config.yaml
qk_norm: false
weight_decay: 0.084
steps: 5136
Each number is 500 + 25 x the weight over its row's rms, rounded and kept within 0 to 999. Layers, rows and columns count from 0. Numbers have three digits each. The size before them is the row's rms in percent of the matrix's.

# layer 10 attention value, 768x768, rms 0.111, rows 441-447, columns 640-767
085:510489493537493517551484524458516465494466524476513510547502504518477477508461541534498518455526513543510505526529494464515484476515508476514491515558461521516459487504487518492505495542524517473554441489532490497528496533493476505520472490487510511469492484503486511491484445513502514515442500553491500500513518466472559527511515532435541528531462474470526491494478519498456474490509
086:508505499471515476517549543478479454493498484497461536492471502518528509464508503506503479559485423449482451502482500517527531493514467548463463502486515476537508521527494497462508508531510524465518519533431527529496505505521457553496520493480459462475454474516487532506511520488533538476502520505509486491549490492527491481490543503471469482493478494493540533485507502502511526493530
084:490518521482535483523485466519493483530452486489556492518571501476481454496485520514532491543496525468493524528514514492486473489538450452485499479504491522517480502480512501457484531469485465517522496487526523516502502494499515515509514543459462566488512533507522520444513485508476485547508495493496499506467516464552496503491512467528513493516522496518559470511519492495509522507467
086:470490473498506557520484480485520494529491504490465516478485459556533499479509443503488507474546508513517517490505513493505484494503512532535506466451512517508543528509509476491476491464501513480524546489495455477450470458490508500477519544462465461524502475470473489522459501497508519541506519535518493506459493477521517493507497467497483519512476508510532457535500463478497508508461
086:466493469505500457438544497457523558564535489522478484475480525448496512503471486492494528482512523506499515473540532526505480486453460482495494517498531548513501496503465505542507503479553483517412449502530506517528524510516477537546454511482475488537544462540522479489450495518526516499472476501508471530474474470494508502516533515437510515506490454506492493504496497494482489527505
083:495479460500490535472513515492449517527524476517506486508513511524488524460471499481495492525480462499528497507516477547485469465449508494518489477519525495514497522490538464480520512509539516520524473546500514490462549523525518497535481526475494526489484492478464525494496497466519502532490511501492501491483499527501506489528534462469522508493471480440471512524487525489442485451492
086:498482504494450477485517484471552507529486510478516453501465550478510448477451497540496494518485505468464511468489482531492508528499481525493525490489488473498555483493523427519517530495530530559463479495499559505504507502522523499532463470478497537497558452467508542468453498510510523541509490543479459489467507522515487496440478499499531460495488493552491452542508489501502501506487
# layer 10 attention output (transposed), 768x768, rms 0.102, rows 441-447, columns 640-767
086:527522487485500506496532515511458504510537442514507490490551490523486526511521498500478481529468513455488533486514514501547511464527471492533497503517509548490484483491496507541519502494521550552487506455451471500462525477515506476549482494533508465503492483480505503519503570497498503474497450484514456502492493449518470485516465505519452502493509530522500499490539497521531482465568
086:473536472529473493508486502537531486526494531545527471487516490522470502522523488468503546437538519526497546489511476461516471492465510516515543499492517495503479473414466509529457439441495512556422489480573508496490461478537498453441478500524491529517471508517525456509481471528491486495490478484488499485482484497452554499477475514505515451501535569481506503492509520460515472436506
083:486474534493505529480517528517475484487503507461516521494433482495462499559534541515467510434498480456517547495502529521544490470498514547505499534460503521484493504538484500479501477497515561509461524532494476507504526533501487446540512464533529523507507503510543492493491496507508503465458514508480536469499520477494472519502484519476499503489481463437487489449499481498543526528483
082:464505487476471478477540500541543471463507488514528484481539529524556519518486510489495512511471494502504510538522455509491525476450546508478483455503490530510459498505517488492534528486488521552524515510488513490483493507489492524450540475487495447460523525461499540444493489506484455530498491490520532492493526538526475536528493495554518477489562499461506544497483518487482482497490
087:468511496481494529520433466542474486463452535485484515530521523525478476504516499484505461529516524487479512465466485478504494483518503494489496496498446507506510483493558493521514498527487496478498527520513512506509466513474506505515476477504519499510486491486543487501496543468518499460476495562513507501495500502492476511490523483499488528520511489517485496478478549496502517507548
080:519518494472495487501524509482528502473468523434482521500535464436512485505517468536516494482538469561521490497490507421490522497501474521530457521510466533513491498451484543465509459504479466487471535510473474516514503490491519481538514469521451546509464486542540510497494512522523513500525521513529509471443477518544500509525478516524485472490536486495556494514493492494509502550484
086:504521474484526516477496516498503515469485460518518524498520505510493509460538467568462501480496501497539515533492507507542488468477498497527506505526487496508470554485479493526522517478463522504461512498519475519476482474532463472469505530499475487523491503558474496513522510483533507463486542490561523533496520487488519471524525508499501501518511533459522550497506538497494510499489
# layer 10 attention query, 768x768, rms 0.0763, rows 448-466, columns 640-767
076:442486517526537519459520441520446486528484539500487513501493483454518493457529467496503517441481519499480495544489472482487499517472487495496523483484536518537536455550499465458448476522504510503478529501510483490515479485487531511527475474518521516462470465480544510518571472508481496499473503558445485504511527505511496462488539493540517473495522495474461514485461499484490525494537
072:467480507524547490516506518489466520510489516501547479502482490535507515484483466449516483502523492465573523488500506481478507529526524466494483498478505486489475516489502424515470484510506482526525469523521541481489507484505511506523440479501453515510483504551462524468518504529483524480524484484471490500502438488499515498508517510466449498442533539532523494487499498494484507504490
078:444452482476530492491458483529508481576508476502477521513506485472545511477477442487502458551520502492510495497468486486510473516482479477501566547507490468497506502483464529491489502480529518485475489484508483469546504502486511491505474546509509513536507486490488525481502504502513449519502504491501508495543478451491478519552467448488503518473495509454498494487480481509525484533565
076:466562509479478521490506478499488472511521487513540512522481516528496451530462486524514478486494485499545529523529524462510493530510479515450487521470502473489469456534492498491555496500511507482489473518470489507527498464517525472491544480495502477523497491465541495511488501553495528497549476467507484507478482493468551543520525482491508544506514467518504539510494487543483528525502
082:462529543496450474458524549505479532547539499501547488469467484496486529494500479513479504513519463535498490488508528471489511541506457461484506537436465515477503455547499528496501508498540519498510512506473491527502507470453497504476475481461489548518486497563510484495491493445531506511483496519476478527539520520479505517505504491474460561531533449468538519466521493479496477567539
075:528475498514497528528497494507504510500520488556499558504491484540516521506499546520508553515519508494486486492541488477518525464491467479525491474474495483509468502465502467530476498511516549523528458489473520461508516475508502465474490503466476495490576495468486496511510502508487517468498507452517532505503522544522480509496506526540489492518483496529424487505505512549526494477480
075:528468527499506474525482501497519474482510518518481485518541484459501505520525503510451512520520478541525464483489473512516461513508514469536511534464435482526528461520480526492518495491523524502537515479543522506506520456519478470524503510503460521492479495527463563511510494506510507496505537513492479551489510512471515486504529500489485487502533494499526507544480507455458497458533
085:494498522467491490504494520496467492533518477506516471522513470483542488492512490476549481525546479488484468492464514484504489501538491486480498531495498474506513460494478501495501514476534527536516481507472522523533498502507484471506467501459502519527502488463515544482475504521511507514487463495499505548529505504463552536493509484501494508454506496471502475492464517521498510543574
081:479514467490476499554504515489481535503488467495536499480448504462482525498512489542513458492458476525490482528518535529516493505522501515496499531494516533481444485474495516502480455510517497512523503528539531513474508529485521487504507483505447539481501532501479472538511498526520520483529510527497520514447555488546490515480484469481485533512504503494487490529512526503470498531437
075:494495504476519531518536485518501514506503491507497522513477500529537515486491499464480562466479499485504487499467494535524519484523519490485468471514503522532527524522478483497445500495460543513494513466473474477467481497482485516528483473481452468449451500503525472500539481469526576472492553482502526523517529534517506453492507522506531471542496491489483479498496523464490500475480
082:512542500512475476512522498476518512470465474473432507494482498503543509516475540480517483464502514478492534481502475449476525519504530499537479486500523509511509511487484491545475494493475499545463494479530465498465499477502486513497551502485430453476490504443483462496542488497482511510523451466512487488446447511511480531522524540502507513474526489518481545522522490529523523499489
075:492477506543447515498506522509490503528535523524572535505455456560512479478495548465477549486475527512489504520507494493497480502504507487477523496512450511514510468470512497504500526504500442485521520496472476515483460522477514498522511529506530487484432519538506544485514504493497508502473506490547501442486453538535469486486496490488486504501502480438480506459527483481515508513530
081:490484504485491502534497484491496485522490486502484462479535549495476497496515494514477511539495490486494524482495508482515522508491526503449551499518501478467521490456527532450534527516508466515507476498493471493501499501522484495509454456513537511525501509505462547477507484476518487528483491501482530516550467506516451502538494512520460491489504529535475458467495509486520505486543
077:518483483516498493529493527501514486530511500495487487521503510491486444531516518489491461528491493520492523485498488470476523528503501502513497491544515483464497454516502504486541467498519544561489483512480513532514497552538521477488507489471515485499502511486479493502477494485494497508498486498514476504529513503470488485496527495453535536503496500463494482505484472508503486509533
084:474513528507516551468523483441518554495506547454469548461508503507503471480492497461519493463494509485510506539513490470483496492503463524480474502536502508509494474512509497499491502443512530483454489511504501516478483507486515489477533503469534478520482490474463492471482519516483513495519476500437523478563469469509555553484490479456527471519478500478489518497489521536521551488506
087:507531501519474542489533503542497509506505543469493488460510516506503465523493532471483476520470544522496462510476502484461467497480516493508484485478502558506510502511525502523513514507492525489523485488532519506481467492526551524516559459493501467514517500474491448558512498529442511496505491451541534528431510468549504496496482517511495503527480474469533503542519492466512483486519
080:497518524479485485484497508520510499473520499484484558497497461516491486460491547505517509438514483505542522495490511527470545471461470485446509450485511531523503545486472494527458538482438476501491499465510533475497497499466495542488542498519469485464505478490531517514528478456475498494487522481544518476428481514502484489501545560525433505503491480502465539475503488466497526493428
081:504522505485476523553503514491491470490491480515542487511503494515520551445508506514502568504514487492496446482453494518531525483522535497497501518522471477521479524497526527461482532501519486506494525473521492522532512533488467530465485545497509502482551500514500546463541511466515477520486515541517478500511488532471473512515500462501479504454495491474549549463516533475519472511475
081:494494524464474477491479506542511515491456484458468511482524496498519499483520492525548506491457473476492505462484514468493533512498521468463543467537530502465492562503448528520534516507491519450477503442524513530488521483511527521461476473523459482515509502456508513486522507511490521460505519527513508461500472515522513535465494492524474503473500499477448491534518525504520500427478
# layer 10 attention key, 768x768, rms 0.0759, rows 448-465, columns 640-767
076:496541467478499466467511520481517510531481471494530509539510471535486496490476475447516523447510531493498493527541504523490450474497511491535511512458467457492524537456497522551521512522504532506533442523504518507542430496493517516521492497515484475508528539427499467521466506526497505471510471502464470491507520522470498484481506508524526469470521460498538506467500552458495486501504
073:500497482462498528457534506528500516495485468543504525529513558507481499528531496551488530494478481493451461449501469472486480505478540501492484519511534509531477507524465476543463474450480545518549544475539490539517520480510480502508501457515495464480502541481489511505473455501491492470517546480477462492502486515507523521507486525523549520505502457454524519495477461493535498555532
077:466519530491511532502534510494510480520485495508530541484513502535508532500480512529516498486513494508534487478504467496485483448493458497486497538550494463483525507508497509511479501518500525514502483517515523521501513501467529492495498495490515483471480480491536456529518528464482523512544490478516462524487520524486520562516500472485489478544553477473470501437505447465539489517471
073:479525528479517480503483509535490490461460472518498492459464507551482518485540507532466527530502474463555501502507490507517478479526495525534500515556530547493511494479493511464463476486500508480520518473542522472497489520545494515474463532490460497513477490461491511501495463448529512513435518534513489517524495526552454523507452565522516456482481485501507476496516455435501509461527
081:516529497512495488535465472515441510591483491472535505510531491504494479527457530527473525487495496478490475508516519511522488503506489511450534515529510492503513514496522479534490498513497482506489518471526476488513527488545545508524468478524540470474486507501504483510491480464461519470509487493509454503455526508519486487477495494541450525517466480499514552517467505496468495445502
076:468522506518483482518500471502471512534490557507505509527548509478499483494458497512525474485555480514523488488470511470491521463521519511499478548511504490497561444492501542466520520500508483465483424472548473509503497512480548544508498490512526534494436505491532459539500516517543518470453523467484498436499507509489534511497501484471524515500503476497488494469510448533511496577489
075:502505539501530479498496496516538508472556496499554495539479529482546487502482516485501501475450530507518528508495521473523538475490520523507539498509505532489505529458500516510489527532507530489515509502509504521487486505536476538509458446514502523496487452485466451487424504463460493485484501509486481484485490526478540529508558487460518518530486557464524522492501500503467501490507
077:487505493534477529537504446445529492492511535510487534443508484506488528475507477500524517540511486477477509488487481527510563518509500485518477484476524470548470494484537527516518502473564497489472500465499490508500489485512545518485515488494540516502508508484536506511531517505521501491488471491509492521454515460485536514488484493530512484540482504522483487478485458472498484509479
088:521471475484461504488515432510537472514504477516491500513500504525511498535497499523510477488523507522501487557510481528466504536474515496525516482493470483525525497488493503509512489506493495476496499473507514508489494474497505540558461420525470462463477486515510513540514478507517532476454530481474501494474440490533474465524518522542489508481464515540493555470527506499487467438447
072:498500494499436481504527452580499483504511502503490494472502479481516491487525508500523541520481451490586507499501514505452489467482505500473527488465451518521525510476517515527491498489485525520506536518521519528459493469512532488501537463514516541466489476512512506513457488498457475475476484490498510520501508507501511537476493485509439508517537502474519458447462499439477463476479
081:496460488467500504502498499519467473458476473491473498509480493485507533512476505488509520483511525505482523536493501476484470489496542534482493505461494510476506531431469462499511482500473476460520504462509473531542488514519474486537500507558500533533501549508544543475468480503540513476527469515502517458557488464510500465495468494551507495547491485494501512583554549495496547451515
079:496455516472515472504494526485504492535498493529532477517480540510479485479498490449561518533511481490502500509509501441504499512496494515475506516512539508482534526525514546569470509485504542503496490489537479502522514466461556481512497531483545496476531467481500479493488543478497515479506473468535514500470528458499481541504481492499495497510514460517485547510507510434490483546504
081:510500531487543506517470524479491503503511480495491425533474520544498488445511508479539505517451480485481487443527463479453512520546481479494462500486534481475527546516507487471488521494474452477503489515515530475507523458474515498467509545436477540519514555470514501479488477502476504504523457476499482481509496521484505496498487511501513501523489503473486518488468452493508512531493
079:513503504500508530535498519512510501496490492453455469504487486547518507520504492533477491507489520502476540533480473503553539531469515499462487502527495507494478520490497511526506499516499494465556476505470471514486530484511500487493511491496484505437506506530460513485546489477493479535437495540479523486460461499519505514476500532497474504470493487481520529482488486505459467456465
083:501492522491516476488519541462504521478492503486473490520534550478442495520568524517528536478507512460495487438514545495527475503519501492517440473478489489473487523480519521497543534509481484469530467504528500466499518473478524475459499537456437491517537496510508492513494484513485483523520467490496435460491478493481548467499502503545510498464534510505486509534508489488509481510477
082:462509481516462472456512499497552482510510502511465446477490506503480488489515508508503460508512497496531530498492535505469532499494514551537523504463536507480488484516485535502501468497516494485483462492502520504468517543428481482516505473549487530472512486534499533536486518446526494495470539516491489512471493538484509484510534512540526522480490534508511489532474559495493515495474
080:523507455480450501485514492486549510473476498509511495476497464499461481505490491499488496451504527482451494474491484486546508490482482508512515501528425526423482497513523516512534523472468484432492499527485526481473493489464489500505482521508511481548501488573533497531502519501498507490480505496546492524534505469516468489460466509509499482488547487492488476494496506509511519535518
084:495525530539492535531518514427500511513506542503519473503500506479488484485491502484524500507558521502506485471521541494530512509542460503518469498483437517498545542497508510524486499496493525501504547493518527474513519511485529484450521523479516523504525543462486457489514458494485505505492505481456504502522546521474521543518503492460517467510523532484484501449506490490494563506501